python train.py --vocab_size=4096 --extras=["local attention windows", "gated attention", "attention sinks", "value embeddings", "hashed n-gram embeddings", "an embedding shortcut", "capped logits"] --init="normal" --lr_head=0.0104 --dataset="wikipedia_en"
Each number is 128 + 24 x the weight over its row's rms, rounded and kept within 0 to 255. Layers, rows and columns count from 0. Numbers have three digits each. The size before them is the row's rms in percent of the matrix's.

# layer 4 MLP down (transposed), 768x192, rms 0.218, rows 747-767, columns 0-191
097:134108155118123123130119114163133139110096100149138094113131098092124152098122127095117116145166143123137121095151138097132122115115117125133148147129153137084131135155169100116154138107111113140132126153116142123178165158135155123100090119119086103133117117148120172127128096139130058122134115130112121147108109131109196118137093156101122137134148112159119090112127135144157148126096093162129120099140179128153158127095031168152121180142108164155117150136100134151081131137145122090139109107133150085130172134137102098121126168146100132117129120167155100166127097164137125119
105:118150152140123172144099118145145118111130151139129122144150124120164154120161149125129158150170113116147072109076125143111116126153117123118150158167110127145111171145143166120140114149155126131118136141140152084140149074165119119118155134074138147097163133116138173116084117145199106118116179147110102117094083135134141160109148128126095121172139146127129125152125100110160127110167121103155113136121122101116122152145103163133124120078114137096142142161126153119116110140149139102136128132110133144097123115165100147147139136155147132222135104138153160141106131103095095074
101:136163113114115075126087120114110142065097137145147144172154087138111168165078103106101153115128086112082180131113117163113133121096122104111113133095134149098151125112138118155111100137102115127137105148124099129113123141103109111150111102108108111143078147080145147139105077131119141114153167102133112122123131113169138093165140120122122154153124111191130167155159164134144098146116120116112102119139136122104146134143085134112125165175116147116107178149136131133116133125133148157152105104142124154090071122098123124158098104124119136147068138095142097141142124130143139105
095:128144101131124151116157141138113140135127153108117145128094141124139120094137103111105112129099179131100154130113117104131124143106114110134170105160116160139178129121117105122131125147178132115127137122180138125126079161158107108129112138109073154154144120137181054122131148103150152132126086170113100170110152114164099115107117122119127101176128125118087126095157159151165136125142142129138136128152168179177087105152106113098140145123121097159097150148181119098120103127169114160171116093126173095144150149131109120146099112130086149154130113132148143096118122150124120105
099:101110118143116146139129157142129067120138102148148099165148149147150107165149129114141156126144101120081136114120143108148171090113136172124124091144095118109156148130107097118142116121125127088115131139160113136132125100112154130117159149133164159128084133122148099105157135131102129142146116134060135094148123137094145132089152181119153111119153103154113123108153101134119175147104132101106142099128170122067125135149112127165117108129146080117111187110099132154149160109116117080079154091173155132096152146131121124135164170081143108122145127131133144091157116141130095154
098:119127112167134136115130104115138136117090140150140132185103105120112209083104146122171137130125124139067144143137129107126138094077186106122109097141138149115112099102122126129130094119088110125104132104152105137147106152110146130115123156142166175138151114167113136137134123125135114127136154118105113160087131152140120147137139159121149131150112154148109098123157106138145114107172119132117113103113112180140106125092146053132151133128092109098130147089124168125080113180112124128129157115172127115144111116107067126174122121117105114153113169092157098137146106141153128121
095:077142121093152173139126106110129146111145143153138133136123100155169120143106109137133136103155143164129109105148117111135161139121102139126131106200147141147121100123105128100101142125119161143090103115135134145120140176115108152152133132110122091124153129138143184117114119132106104116110113149160114114132132160126137083141152138106113117142105114140103110093155121158138101087141110174090131140152142127167154141109092120139170122088117111152153158146148092174118130130147146138137123119113159183153047151153093124129131165160087149162177141119133091169080158156129129126
094:134169128135136181160125120119129140101118125138106097116167140160128121195148143127145161093111118161121134112157117086120106125115128150123111103130130149125105128125150159128121156159113139124143152118133130124109117093163141136142162082109102111084125122107101099104101130135165127100168141162108109113106090105155141148129123114113096123155172187130116137104067112144192122109098152079139119117147109163126184127133074141135131135136091154117153171139098142125081135135146149115125146127175131131134103102143145126152138123161096128129095166176149165108125086107139159127
101:127148107138121133105166121082172107135152159127146146121174140134174148126197141174144109104078117114153112145141148154139137114113102116130131170167097109132116142072138111126121123156129116131103154107106155084147117153133142130094148109108136134089173096103132151118102133124129126152105176130146115139168109130149141154133132116121093127099094128160094147147099109119184152120117132087159157096143112148111131165121074133117103112144100083107151140126142158153113123124095154173138127092131141152108173113154110158103131158160132145155130099111132086119124091119140133171
102:163115114135148140144087120072136122103156096173136120115108134123137108151144092094101141131121147128147128105150145135126140171132132130095100133159138074151133137139098109092130159104120101107123094118147123098119136131140151122145139179084151088103124127089103103161084153150124112106122112128144123146094106159136115161104090141141156125123118138068156117133140150103072119117090174108150098156161156100091162144103094091118125077130133100120154143108097132103134112087138150146110143118103081127151138129127121159146123112159087145154155145149111151125124115143179100087
104:163140092146114162129156131133116109166117107118114139111121108138123154155133136122102151135103146204164118152147167115124090134152132128136131146091149185131076140130129144125168106163093118073138055139147139166122162134097173139129115099121151127147141096100163140143153156130164130146119158125161116097145093133103115154128109128148147136114120107155119137122121126152136084091103155123130104114081098117112162133137117112085119158126111176125117146095129124178154147089144140142136142137137095135125088153171099132115146089148091135131136116139077121146085102123134133118
085:102098129177149123109139104126120093102162127097147126145086094114160170168139114159116121113073119116125123155109095150122126123137109174152108172144142092120144076134108111098123091161123140102128111118152129140148086134094130162102127149145142129124142143096142149160160156122120130073124108142077117138126147127127086120088144099120167119111144140135192129142121154122125099160164133141074116113154120091115174118147077084143139113150093139089135126123084099107127135119134135153128138101109176108103153120146133124140121166110114145107148126130088172119142111129121098156
104:147115117165142106135110106125094132097168190131108135105108088108138111154146127106120142113122102132127093139157143134127117144101092095114162120141157165110098129129081125077137099092098143163110134122139125113100164133138099124093121113155172067192134103126132124081146136163133114138168124162115121138134120130111122136134132145157154100129119142150095108104111156143131169114114126111143111111113166110110129192133181157120133125099093125133088127136103150133164186150143139149139126129112135077117127207115149118122135152088116117112113138133152128100112173124107136140
091:072162109110099132122097109098130139055084142136115107119108149106139159139139095159163136112117117122152094102160127105130117135109069124082138122187150118134144092112116080143117149136122143176122122105104106175134167142137134147145147151138150181107139154178129134118111147153119081124096126140114127163145133153144103143124103156170131111105115130125149109122118112143120141111157088114126107107155119185189129160117147152142151133168142119150136090134104110126108113111122122133135144108137167174180144110120117110127132142123161110113119113135128140175153129152160109166
097:126172107144136124080115120105069150148133122121125119124107153083172134148152124079121124124127141120126110128116139096086130141094113085127112098132133119164150135172145103174106110134133115121128120117117113086144088123148097121136115133145118134120153095164133169132129148151139124121165114124156114100098117109096100108101172121136103084119145108118121108177120126095101149171100167150140153140139149122176221143139118096124113074143144150128097117134169098144166117151086132118097125124148165125177082134119157147116096133140154148138126127105135103113131142131132089135
113:142135137134101138151133163074128168156126136162126153079134105113128129156162126121113109153147156138128119108074116096155134142084156104121158126113142144124146131119160153171140142113104175105174083135122121079112129113171102074100160115152174130142133114121117183174153133088138127139099141120136144121094131118088172120154149138162080088143127150113120104087098135147161121099128081089104110140156169127125135121125177100127155139122125126159109091099099137095142117153120127098123143132136131132121141117098120101149119148121132135098144107115148130137171118181112145136
092:125093122122124124134163122162105121119138131149121139128110119147057076113115144098106139111119103144119162144104159137123123152117110112155140171181156130159139139149155146106146121147086138111160141134141124090174161141101109076159106134146146157124091125105113071131132107135119120137134126112114113161118122142096174137114131100165110143121122145132138111122105100114113098095140137142079167114149169152148164101143095139122123144137120148158133110129162092148118144170098165157117088142132100128117121128118116137160092184129120165158081085196105153105158106115120109115
100:156102135129147101114168214102133132130108152110138120158112067116124152149180143130105120103122122143126159131094128115096121139104153091150149124097111104093133123149091118135098129150094133106122140164118129154128103134150119177145104170111152145084103121146077122162119109131125091119147130139140205135131164150107115149125101144139141156152129137144172130118119113118093137142171110152157119147123121139111146144129116086137138140099131153105128125149149165149157121106107130148134144109118130164146118163134137118119082142110153126123140136156130155139157105144191210100
097:099120149143139108120123096107104137118146133156141147168180146145147127087108136136116127081132125136108092163110115149186170087155118167157144121141110145128144136114157096149141168145138097130130130154160118098143133107127152134123163113113091081130160149092141074131146121088115122121140155114146094136123095115118136103085137141115147109126132160151124115112086093121090116124173091106084123132079146098150123125123149108115196141109132161120160119121097161107179132113126124139111090114120109127111143167131160151126169129084163095153135144145135117139114141151075104112
091:137098156108122157150128149125160148096159113138145082088139109136146162157137161087094168123121116114144136155106147118088127095119131101118115104142127089145118162146168099101113145102120111107135089165095187106151114143125134120120063117127111133116094136097145095134139133081127154084087118146150150156098089140154123153161121117151138184134105104125109155118113076126135146121126125134123148123131162165142176137155058134123147130159101142110147137147131171146094141126119121139131085100165144096119152106112132110107144133101111108146120107123104112110106162089114095127
107:150180143098106128147154187143166127154092160121105125158121104114130106110096156151131170108153119161144077142129109139091129134151127145123087100133156129139081152158143157115152132151105142111086121126134077145129135143117150111084111172146120134114130121142114137133164175124080109116090112122098103116141120140137125113135138137144132121095128123132134124156144127135134115118169110149097160123145136139147110099081083097121112125160115173159093149063109135144186103107132161137152130164120070122164099131059110133115156102113127134122121149121120158141148155120118129153
# layer 4 MLP up, 768x192, rms 0.226, rows 748-767, columns 0-191
123:143122137123104061096130123118106141146110091131167170138134129146153154151166116121113124120154157129100093134092105148176102130125093134152109159159115074137146119099090127130126156125150140121100118122159150124120153102136161138154086088153101115125133125176120158103156130118138119161118085116128113114112186145124113146064155182172142121116167120148164096122129117105133119114136135138121151115119110106094133149119143153098154130104155153127114141135108070163127143094119146105123114095114178096131127146178110072157141130120144151152122126133144105110112146098162120164
096:115109131135158113142123138128137141115157176103111113122137173125132127117130155109140116170142140149138178132151143136153143111161118160136140155120172169137095132084106097114124096125137145152145122100146116242159128123120161151148164131133106142125130119135135149115147126122176179171089141108165127165122100129130144119111112145138133131158058136123136194146131174129094160134079114158112111117140090152098137125143144130057140132110117156109149146139091131154131124109120109144118107096118149158126166137140129099167118131143138140138112159118097122104119111138132115116
108:156152087106135143157146102100139153127158101127165127125135150152118112107155141136138143107153169100179140144121126140162112080133083107130144136163116117125154157145109105094098111132152120099097144150160168176137128162131130088127152147119118152136101131128106129129104100142103160130153107139129106134127107056125122116136116151058128125102179132164157153101112142163147125085137121128135175144100104150127125101144121132156154119110082098060122159093134135112132112093138104125122156128159149094140139140142090102143116127130094161151139131144152096125120065138107125156
104:139146084149113125136121128140179127152130127096140125151115142125132146108128132122141128159129117151108128147197141099128144121121136136144118108125056160119150128135121106102158130103107176103121172104136136120124131133151098122114160120164099125148134167085172142139148092139089128194138126111125098108151138150115141126125120139123128117164107098165129138090162114101117130153137112144160120102118113118079119122160149134131140132103141073116082150093131114183159147118109084105114106090134131103119120182123127102143137152113120151077179113133174141107169104136180108164
109:099153159140123148114136152119137102103128113095126128104162142150100141088138163083149145124135126114102156079144128087145114148130135130144145124133152100114102099145115101108123094130150145143130130134131105139134118116156113119140171170168113143158132093164139104148117106145151160107143148067131107136100144101119167109173119127142135173098163148136156134157125090122151088142167141157112160114181172135116134126123162118114113132125129121178164150101112101139111141151141114073129170160134113090142128088153107139098177072163142165143120118109141098163139092155099149130
098:140095102143108108096097162141132132155137138113107071091131143123125170179129116138083114120121128150127162144120134137099120136172114130139172140122108154078172108102119101146119123113083101128134127162118125090139079152143130158125117120085118099083135105114084132141161118138148139130127126090136155090155134088134089115134082114158101136110116136162137133151091153163117090104136115098149111093134093145118122141098133148158119114069134146102110103170122115106169138119128128112096131146107113126120093163110167127091169176123149082084132123115120154106153141111144113109
095:140120117126181106120156145116143126155160122116110131097093113125177151128134121106127166177133115146131164132147143138162164143151123107104153103129152111119130152143184097098113104126112141112121151109129128108120144121047113116101128109110128167138165146154106169121137140136109159171157151143117143154110137111084123071186124116128149112137093104113126156143181097088139114150101131137107148155136151104138098089156147136119081162137104131156126174175137119140098141138126144067139111110117125147116145154160131165160102125125139147107167094143122135149130130158088126132
096:110162130169159120122130167129120162188097155096112121100088132115086134103125178126103163174102142091133131109077079135121128140124114132116118160164089168139106160105125132116130155118156173104140155132126107104109105133122135126152124119122124116127135114117132108148153141163108142107134132121121136130137086193175110135144127117125115170098148127113156090108142142132140141127143135118086118128102118150128091097108121136157081146134138089094107122092167072133119136128167070153086140154128157146124096149109138119121142140132083125109070135149151148133144113111160101158
094:157141163128128166097145125144115123142181100137102102115139122151122133086146140125160145099134137107107143120091112125120179094103159122099137126125132139129102121147106148115143126171130130140134131123129110104139181131122123138165126117130081107092116086113106111140157083164161112118089144162078121135124127135161103125145148114112087162104162100132181149165133104112128097092149133115092157137151141109145123155142148091122142100102159116109137150126114103172115120127136132119161126107148143136088145112086094102095150105107116133119113136177124167084102079179097117069
102:096124145077100096094064119107117171137120079133117125129132148155140201155099133138116138136089119142202137108128141108165123111133157138137098158121100134188110174135149133128124104154114165134131132135137129099143125151131126123108165127126178101122150133127143123129098103158109119131125138126164132143138143112129092085142133131132138140149136091090141107114167136123105119139133131168127115130138095122135188173146171076155142147094152135127160140111148122139141128143104123077119076143113120118107086145144115119165125099160136111143125098145121097098158109178133140136
088:115108118149187130142171096153108130116123135126129169117134131103154144158155145136130160089124060141135126116166092135130113155144117148132069133131100101135144122106121157136080115109120120119128117117118158105140110133131087121136133147100146099148149115086136151135174114128112090118151134120103149140101120177113137122152094128138088145167108126095188152118147117119109096136137130145116138138089103124114144111128088119163139105164121087119120133130120089116119123139174164161146142085121182076175132104135123179171156118145092132143118129141118105138128106150094192122
105:133123098159099078088124117148120126121056117149131162103135130104118129127134129138139142114119097150146119133156103071118129112078135122143141174140102139115126139093113135122119134124107111193135133140100207120143164114081128113119107133095102155206164110104137129157125114127129146163139118134118170165162144112117141092156129094126133130128151077142109127109129122119097094145140122168106124160114142099129114153078134114103130154129120110136081121123142106074135146132130083123134104156132125102081097155113110138124163146126139114139140139131148089072134160132127119112
103:122095096169114097110132136115116120146097083172155183122076139080096112126116094103131105135137122116106155123095104141116120127146130096161152096137151145138137107125135089098131108118101111112071162104108126103137155130134100112165089127109092144160138106136134146107103129135115146155137133137150174136086129142107159151099111157121134143113122150133114140137116086130068095089121125134125154138114138125131136146104178137101169134134094074160141154115146142125136098126093137113114130094107131138164116092152063167130105119118092147159160129105124094122129162082092120124
101:127118092107124105117134120115120137113089111093138181142148213096142136119129169134156135128132118089111148164170122126121095139138154155163109101133093128132132150117109144166133113168164146149127131145124126140126106148097133133134119118115097129136144089129112141131149125198111135124149121116109129155169126114141085120135127116140132115156090052127171110141118154122127136144101118176150120150108134137115167133160060138128121077120127112139104117160107112096097114180130124110151094152076181138122127115124127119144114101139150135118158138135091131087118157129076114096
120:106136107091131142131126173125110112169136123133125098153160129137125128116150165101114141109132070160115096145134124124116165132120141113162142127135113134128183118096157113088152074143131121066143105100145108119127174088123096112141091124084134140138115144152085157119181145092105095165158116110103087094121156152159128154155123184142111142125108131126141127129154144130138135176122153116157134143137100142140138096114140105133146082135134141128097100099149106135116087127146112118155102146147160132136121086143133101130115139134126117072161098119140086115136159145095171072
088:123180094134145113166071159098135149157125136080102110139107129114087160099120101141157146099121077154155126128103073141153161112114121094116133171155128120153131161161147140142131113137091148100136096117109108112122139118108130089135105147110155082123137117127123128141126123094160123146097122128119150131154124153148097145127112110142101150188144122114118170111120177146173132107111104133176100123102122091133141121144142102082145137144091103110125116181093130118159136109143161158111095173119134104104149111144129140148108140117112103118104165128118142106140106180177140153
105:140110152121163091114168167126128097129152118129099130123177145162149119128110119152142148085108124112120134116142111159120073141127146141167100125118096135092100103132140105143105116154138133118164107107150116087083106169129116101125136122125133171100096136159091139162099121149101135119088136125110163148134078164138189146109047124155095164094102155145143136118099107123138155132105111119125110102114126106140131122160106136057132096112148089153147116159140151108151115108086126131136115108105147146127138160146156148093127171138171125095130109164151109116138110124122125122
091:127111113141125156120096147146117161160054103125164132134121133137125124110113137128165135143083147107062126164091132139139156105128132099138121107126100088134125101151154146072153120127119136100134098095109095198107155178128126203163107120090148149132131125149119152123131123120154132120141075160101098108160113095095110176185138116104139129140129172118139091114155124124138111131160131154139146130140143100121147132150129120150148099122108143113137155110103140144097112101142139136158093129140135114134096133146125114146084061109131124127096142100144138142110129137155126166
087:098113117146135118147148102131127101155094140114109089116163141158072112150127142117110136123111143170132147113117112170109121080137110142084082160119156126125127133091125155116105090092171123121165116113111131064117111127145134135166082135113145116121135116130086117107100166089134146144101136134139162086137158156182147121105135107114130105115116165135134116129102159122100163113168150114106150134112117132159129146177134154147140128087117127127172127113105090081110167127115120126101109158081125140147137118134133061101136158136086109084155138090119122156131116152101149135
104:158146162140123143154133108074121083131096076158108079134176145119104121107115124103153118145129104125123145139063158108147104112140129145098122125144137133161150133163122146141104133097114141165109136068135092172162106105147112157104103115123110127125178122122127139098126159074130124105118143112152155133128099147127101116104143122121065159114137111146104163127084151129138123127161091136139149110170135125140096146088128118136116121097138122127077144121147132155160113139120098148114149142145131153181096164156153082108131093102113104149097139143133146148167172117138122102